Each number is 200 + 30 x the weight over its row's rms, rounded and kept within 0 to 999. Layers, rows and columns count from 0. The size before them is the row's rms in percent of the matrix's.

# layer 12 MLP up, 512x160, rms 0.0849, rows 105-114, columns 0-159
100,214,217,190,193,204,245,199,263,190,179,207,175,154,195,210,204,148,204,208,199,218,220,241,193,148,154,197,201,204,162,214,184,190,174,213,197,208,184,181,195,198,196,182,198,186,234,231,159,199,159,260,215,238,238,167,224,170,188,219,212,171,193,235,191,237,250,202,170,202,180,200,204,139,219,211,236,257,180,209,119,197,151,189,169,191,167,169,206,266,187,188,250,158,203,230,237,213,217,226,194,186,219,261,194,228,217,172,189,195,202,226,136,189,211,222,176,198,243,228,241,201,173,229,187,219,188,244,213,207,202,213,169,186,161,221,234,173,206,202,116,279,216,227,210,214,256,166,200,244,181,239,239,223,156,205,151,189,209,272,249
101,218,148,238,222,194,197,263,260,171,194,156,195,233,165,155,211,196,248,179,207,214,169,194,213,213,186,232,221,214,155,205,236,233,183,232,181,221,207,194,186,161,273,237,190,217,204,242,222,213,218,176,164,143,252,168,165,176,205,200,189,142,241,243,219,214,227,175,175,163,257,176,186,216,228,205,184,205,261,162,174,173,191,223,193,205,207,220,214,204,177,265,187,239,216,241,252,196,201,252,225,183,169,179,209,213,195,207,196,164,170,210,198,153,195,207,185,211,214,168,214,226,217,200,216,252,234,187,206,144,188,253,153,216,230,188,222,163,216,190,179,174,224,143,148,184,211,190,236,131,243,212,251,138,211,165,208,201,222,193,218
091,207,240,216,140,229,201,181,209,174,154,209,201,234,201,204,186,179,216,190,186,247,238,192,189,253,187,236,237,179,164,198,187,199,128,186,177,192,205,226,175,195,252,203,198,210,161,223,163,217,182,187,215,226,169,128,241,194,200,205,237,172,215,240,246,191,229,184,169,219,142,206,255,165,202,152,204,184,220,138,189,194,160,220,169,191,211,159,168,217,176,228,205,127,144,171,233,230,215,212,191,238,183,217,211,191,148,176,200,149,220,166,216,171,231,234,227,225,179,213,270,186,208,165,225,182,204,240,238,194,183,221,148,190,218,194,187,185,270,169,220,202,182,192,216,220,214,248,219,206,233,206,253,198,185,220,122,183,165,256,207
071,211,258,193,182,213,241,148,245,94,197,178,247,181,202,221,198,216,178,249,246,237,203,177,181,232,214,199,229,197,200,210,157,171,202,152,196,207,242,218,219,173,203,176,213,196,218,199,189,193,153,204,197,228,207,210,184,216,263,256,170,224,208,164,203,173,210,200,193,201,190,159,210,225,182,192,216,221,241,213,205,156,202,209,127,194,243,219,182,193,197,215,254,226,179,224,242,190,227,221,232,177,149,236,255,207,192,183,238,235,201,233,163,171,223,166,153,153,219,211,191,197,171,248,192,168,232,203,214,236,199,207,188,159,208,200,194,122,242,227,120,145,245,206,206,142,199,218,195,163,249,241,227,218,198,231,209,203,196,202,190
109,219,177,222,216,144,274,214,168,174,232,170,201,205,207,175,268,195,239,178,171,222,254,220,171,190,169,171,210,140,196,203,208,173,204,217,167,283,172,196,171,218,204,179,242,224,194,168,231,237,193,204,183,184,168,172,224,208,196,210,192,221,182,207,232,208,247,182,233,243,166,191,206,217,229,168,214,224,239,136,152,265,168,211,171,218,205,237,168,202,136,214,170,185,202,223,259,180,204,224,167,218,190,195,192,195,227,175,156,219,184,195,233,201,195,216,186,191,241,191,212,130,225,204,218,234,153,214,169,172,200,206,208,213,131,216,181,191,239,173,149,230,221,171,147,175,206,116,210,177,139,193,189,184,179,231,202,190,205,244,211
083,147,180,207,184,214,262,204,211,149,188,184,213,146,245,145,194,187,226,162,237,175,192,224,136,224,191,240,209,167,166,173,191,208,175,190,226,176,187,199,172,155,254,222,185,213,270,209,192,169,185,228,190,197,208,234,240,184,191,160,211,172,212,220,166,218,211,221,199,199,154,209,185,169,229,209,226,232,235,208,209,170,159,196,188,169,221,216,197,257,182,278,243,261,172,224,234,177,262,190,147,202,186,177,245,136,201,169,171,200,233,226,184,189,155,154,161,216,215,188,244,194,234,221,190,194,181,202,184,198,148,219,216,218,234,259,165,179,237,220,179,202,144,216,187,205,211,203,235,157,240,211,216,191,177,249,193,142,222,186,218
099,200,202,157,188,188,220,215,201,156,217,226,227,197,180,195,259,218,220,189,223,205,218,208,205,206,182,197,218,192,124,217,150,176,188,204,179,196,207,217,206,160,231,188,207,217,201,197,264,211,201,240,213,200,198,255,126,211,171,137,174,191,213,217,251,194,202,167,186,206,205,218,180,200,267,216,203,231,242,231,187,240,165,193,165,175,225,156,143,197,189,176,243,249,202,224,251,171,272,236,251,201,148,244,167,181,230,223,188,201,196,250,204,152,181,164,174,181,199,202,253,246,230,224,206,173,206,210,194,201,197,270,166,145,240,212,182,180,248,232,134,175,197,155,135,216,224,208,224,186,162,207,207,181,180,226,239,208,177,214,199
106,215,254,212,238,194,197,221,183,194,139,199,143,256,174,193,219,151,218,211,232,240,201,162,203,246,197,196,197,208,178,183,176,157,197,119,198,245,165,254,205,218,194,178,212,182,203,227,211,220,198,249,182,212,221,135,204,222,197,190,196,199,187,210,192,205,196,170,204,175,210,144,162,187,162,187,171,171,277,225,178,235,235,243,211,219,205,189,135,224,209,258,239,228,201,163,224,226,197,199,166,221,232,202,260,150,210,187,166,199,173,215,196,191,233,209,254,152,198,246,232,191,202,177,177,228,182,256,195,200,199,215,203,189,157,164,182,257,206,156,176,209,210,197,191,248,200,180,175,183,149,183,192,248,246,282,198,173,238,213,193
095,225,199,204,226,215,212,159,179,168,248,177,213,220,238,187,168,187,286,203,202,166,222,203,244,236,227,214,201,186,139,233,198,204,181,186,210,180,243,224,197,177,201,189,187,209,245,201,166,214,173,201,190,138,245,163,187,155,216,228,217,172,230,212,236,255,195,236,225,197,186,168,159,183,233,222,224,223,217,132,210,247,124,219,155,163,174,229,137,177,218,237,193,198,202,206,225,231,244,196,184,191,169,277,186,205,166,188,196,151,209,190,195,172,173,184,255,195,203,219,232,150,202,221,249,180,237,190,191,251,236,256,188,192,181,228,194,210,166,203,181,159,176,198,198,161,202,175,193,199,147,198,218,183,164,228,130,178,178,189,249
094,252,215,217,135,189,202,226,219,159,141,161,178,197,247,188,222,195,201,214,226,137,183,193,197,231,176,188,177,189,198,234,245,196,189,179,224,202,200,165,117,220,196,211,186,255,207,228,198,178,179,196,166,116,240,163,177,243,202,190,180,235,209,148,179,265,269,181,187,241,201,197,213,229,238,218,205,255,225,217,150,181,211,225,201,213,207,152,214,207,177,196,198,192,187,219,277,216,228,220,190,193,185,202,202,175,180,209,165,143,146,216,183,217,216,122,198,220,180,241,198,143,155,243,220,209,210,178,190,183,193,198,187,224,207,227,163,173,254,198,175,243,192,246,186,164,234,189,249,194,182,217,231,160,218,173,198,190,215,219,182
# layer 12 MLP down (transposed), 512x160, rms 0.0793, rows 105-114, columns 0-159
102,225,181,254,199,202,228,208,179,210,228,199,186,178,205,215,200,176,182,206,189,214,210,208,161,173,206,169,238,234,169,199,221,182,194,203,193,213,164,163,205,192,145,251,232,174,203,202,220,209,174,189,188,190,193,230,211,193,195,141,193,208,239,250,214,189,193,220,211,162,210,204,173,178,230,225,234,112,190,215,191,150,197,185,170,177,190,183,186,175,178,181,179,157,181,213,215,290,184,262,234,227,164,124,221,196,173,199,165,194,204,217,244,212,264,215,266,204,239,165,180,156,206,184,168,173,160,217,183,256,211,146,211,191,217,251,141,196,202,105,189,220,152,215,200,204,249,213,210,216,187,137,220,191,205,196,158,241,178,149,173
106,194,267,204,226,275,223,208,220,162,231,169,238,201,183,236,164,207,246,183,249,240,194,214,196,197,199,159,223,192,261,242,193,221,176,238,172,162,149,169,213,208,185,195,175,218,199,118,232,206,217,194,214,162,204,195,206,180,214,210,176,180,225,137,203,175,182,206,168,182,221,244,225,169,265,180,174,153,189,197,223,261,253,152,224,212,195,170,188,210,185,192,244,231,192,172,172,230,226,226,209,189,215,195,240,225,176,249,171,218,235,200,189,223,232,160,209,213,282,230,196,168,198,214,167,152,204,180,148,226,162,178,185,174,165,207,176,183,200,177,180,210,148,211,200,136,170,227,211,172,155,239,220,226,208,178,213,202,225,212,145
092,238,235,199,205,218,197,190,156,177,173,195,160,210,183,226,195,204,166,248,254,168,203,214,169,209,188,168,187,178,195,203,187,169,176,233,193,206,242,250,221,215,190,191,170,200,186,186,205,186,232,232,189,221,200,234,178,129,215,222,211,200,194,208,173,267,132,239,183,225,177,226,257,230,225,207,233,211,189,175,181,234,252,190,210,234,139,193,167,149,169,196,207,198,219,227,244,174,186,185,233,184,225,165,196,165,205,152,169,207,169,158,228,182,202,201,165,195,181,182,178,253,212,244,190,166,278,180,166,245,176,201,159,213,137,224,216,202,164,195,202,206,299,187,204,233,222,169,180,165,169,166,194,128,215,147,214,195,155,164,197
072,214,168,160,190,225,176,179,157,247,236,215,237,246,183,245,189,182,180,215,226,264,249,195,209,192,232,160,190,149,184,246,213,207,158,241,216,181,225,170,231,190,181,170,224,169,210,181,226,178,172,170,187,201,207,203,211,171,167,164,240,215,216,192,180,187,161,202,196,175,197,203,183,232,166,170,198,224,209,233,255,192,242,194,197,229,217,242,210,200,152,149,171,160,225,200,216,214,163,188,183,195,180,208,138,224,159,246,239,212,178,222,261,157,222,233,181,251,223,245,217,187,205,227,207,242,237,231,184,214,136,172,144,209,243,159,201,192,147,228,234,177,217,206,224,220,148,199,256,231,228,193,227,160,210,221,220,163,183,147,265
114,168,196,200,206,246,170,181,243,199,212,254,137,206,173,207,191,219,172,260,233,214,189,173,186,185,202,215,259,208,184,201,195,252,178,215,217,185,207,193,187,216,168,189,172,208,161,205,165,164,178,190,157,152,200,233,170,240,200,195,219,160,155,218,160,264,182,246,291,202,232,207,166,180,177,220,191,269,210,177,242,206,191,197,180,175,197,199,189,146,242,197,203,162,225,159,206,231,214,168,181,212,273,142,211,245,161,236,246,190,187,235,222,190,178,220,219,208,203,205,186,208,225,158,151,205,165,213,256,235,181,229,198,178,222,251,179,197,173,235,272,182,223,226,187,212,214,185,230,165,225,187,212,184,183,167,211,266,183,163,200
080,180,190,192,136,168,149,177,179,202,197,194,187,134,193,208,196,202,180,222,196,187,187,214,228,220,232,196,196,183,206,218,214,209,177,182,188,172,196,195,190,173,178,243,249,106,198,230,249,157,191,173,211,244,206,199,234,198,191,197,178,186,210,158,186,141,192,186,223,249,194,215,219,228,184,152,173,203,174,198,240,182,210,198,163,226,178,203,222,203,220,190,233,212,202,194,317,179,158,207,162,220,253,164,191,169,213,238,205,157,160,210,128,196,157,255,207,227,206,224,178,199,227,208,221,159,196,225,197,173,212,162,178,165,260,153,217,190,216,200,221,211,217,175,239,186,206,219,196,242,237,198,121,213,219,152,186,142,240,154,168
096,189,179,158,182,201,180,196,200,233,185,217,179,295,207,220,187,206,240,150,233,156,261,226,213,231,212,199,217,187,273,161,209,185,184,206,213,211,164,183,178,174,225,230,189,179,195,223,184,170,185,184,158,187,147,201,193,226,161,172,188,206,220,193,165,198,214,226,228,145,260,177,226,262,240,183,201,230,199,250,204,187,252,178,237,211,185,232,213,162,169,188,166,214,256,264,194,218,208,181,140,192,179,183,209,208,244,222,164,223,255,235,176,221,253,216,161,163,194,144,187,233,202,211,188,194,217,171,131,213,235,191,174,202,184,173,190,144,188,217,207,256,209,168,173,226,236,226,184,212,241,147,211,184,204,191,238,212,167,162,210
099,136,203,249,195,178,206,161,203,184,224,216,191,202,209,192,167,153,227,223,206,180,199,191,208,115,240,132,147,206,211,187,208,212,191,212,164,223,163,215,221,204,153,193,198,195,246,164,211,251,216,235,222,209,194,183,195,226,160,156,196,227,227,136,208,237,176,203,183,197,196,170,211,228,179,239,196,215,165,145,233,150,145,188,192,215,179,207,253,140,228,246,147,214,224,196,219,194,143,155,173,207,203,237,243,169,170,184,249,223,171,168,216,201,202,223,167,226,158,212,215,245,250,180,196,181,196,220,221,243,176,205,235,233,191,276,191,233,198,228,199,199,210,260,226,212,218,193,249,183,239,200,201,165,190,151,152,225,188,214,212
094,174,147,205,191,170,192,197,173,183,240,202,195,192,160,224,163,177,215,240,245,145,197,176,175,152,201,140,184,229,210,186,204,128,283,225,225,141,195,163,222,190,225,180,204,169,242,200,222,183,187,171,210,230,181,191,207,185,169,155,225,216,195,191,228,217,180,209,269,193,223,215,209,222,177,201,170,206,181,219,196,189,179,205,228,208,162,213,153,215,211,133,199,226,237,232,182,239,222,258,242,227,166,217,160,207,252,227,180,247,160,199,206,195,208,168,182,194,205,204,152,215,167,235,221,201,204,206,152,249,153,203,215,242,191,183,186,220,185,158,181,234,275,237,240,219,209,203,213,226,218,173,227,210,216,215,274,206,210,133,252
092,157,212,162,247,208,211,180,221,228,247,190,168,217,245,263,200,186,185,215,215,195,206,219,195,153,255,208,203,185,218,223,228,202,142,185,185,230,221,209,274,222,207,187,154,108,255,187,175,232,176,220,179,171,252,233,183,132,192,182,176,222,188,222,221,199,164,234,263,186,241,209,193,164,179,190,199,163,208,242,233,226,217,132,197,221,196,227,285,172,223,186,205,186,214,205,235,189,145,189,178,170,220,160,208,193,155,220,241,210,195,196,197,208,187,231,151,171,248,223,228,196,224,169,206,167,189,185,168,186,248,210,191,172,221,183,186,236,152,170,204,218,183,200,188,204,191,223,204,181,169,240,227,146,216,160,214,194,177,192,258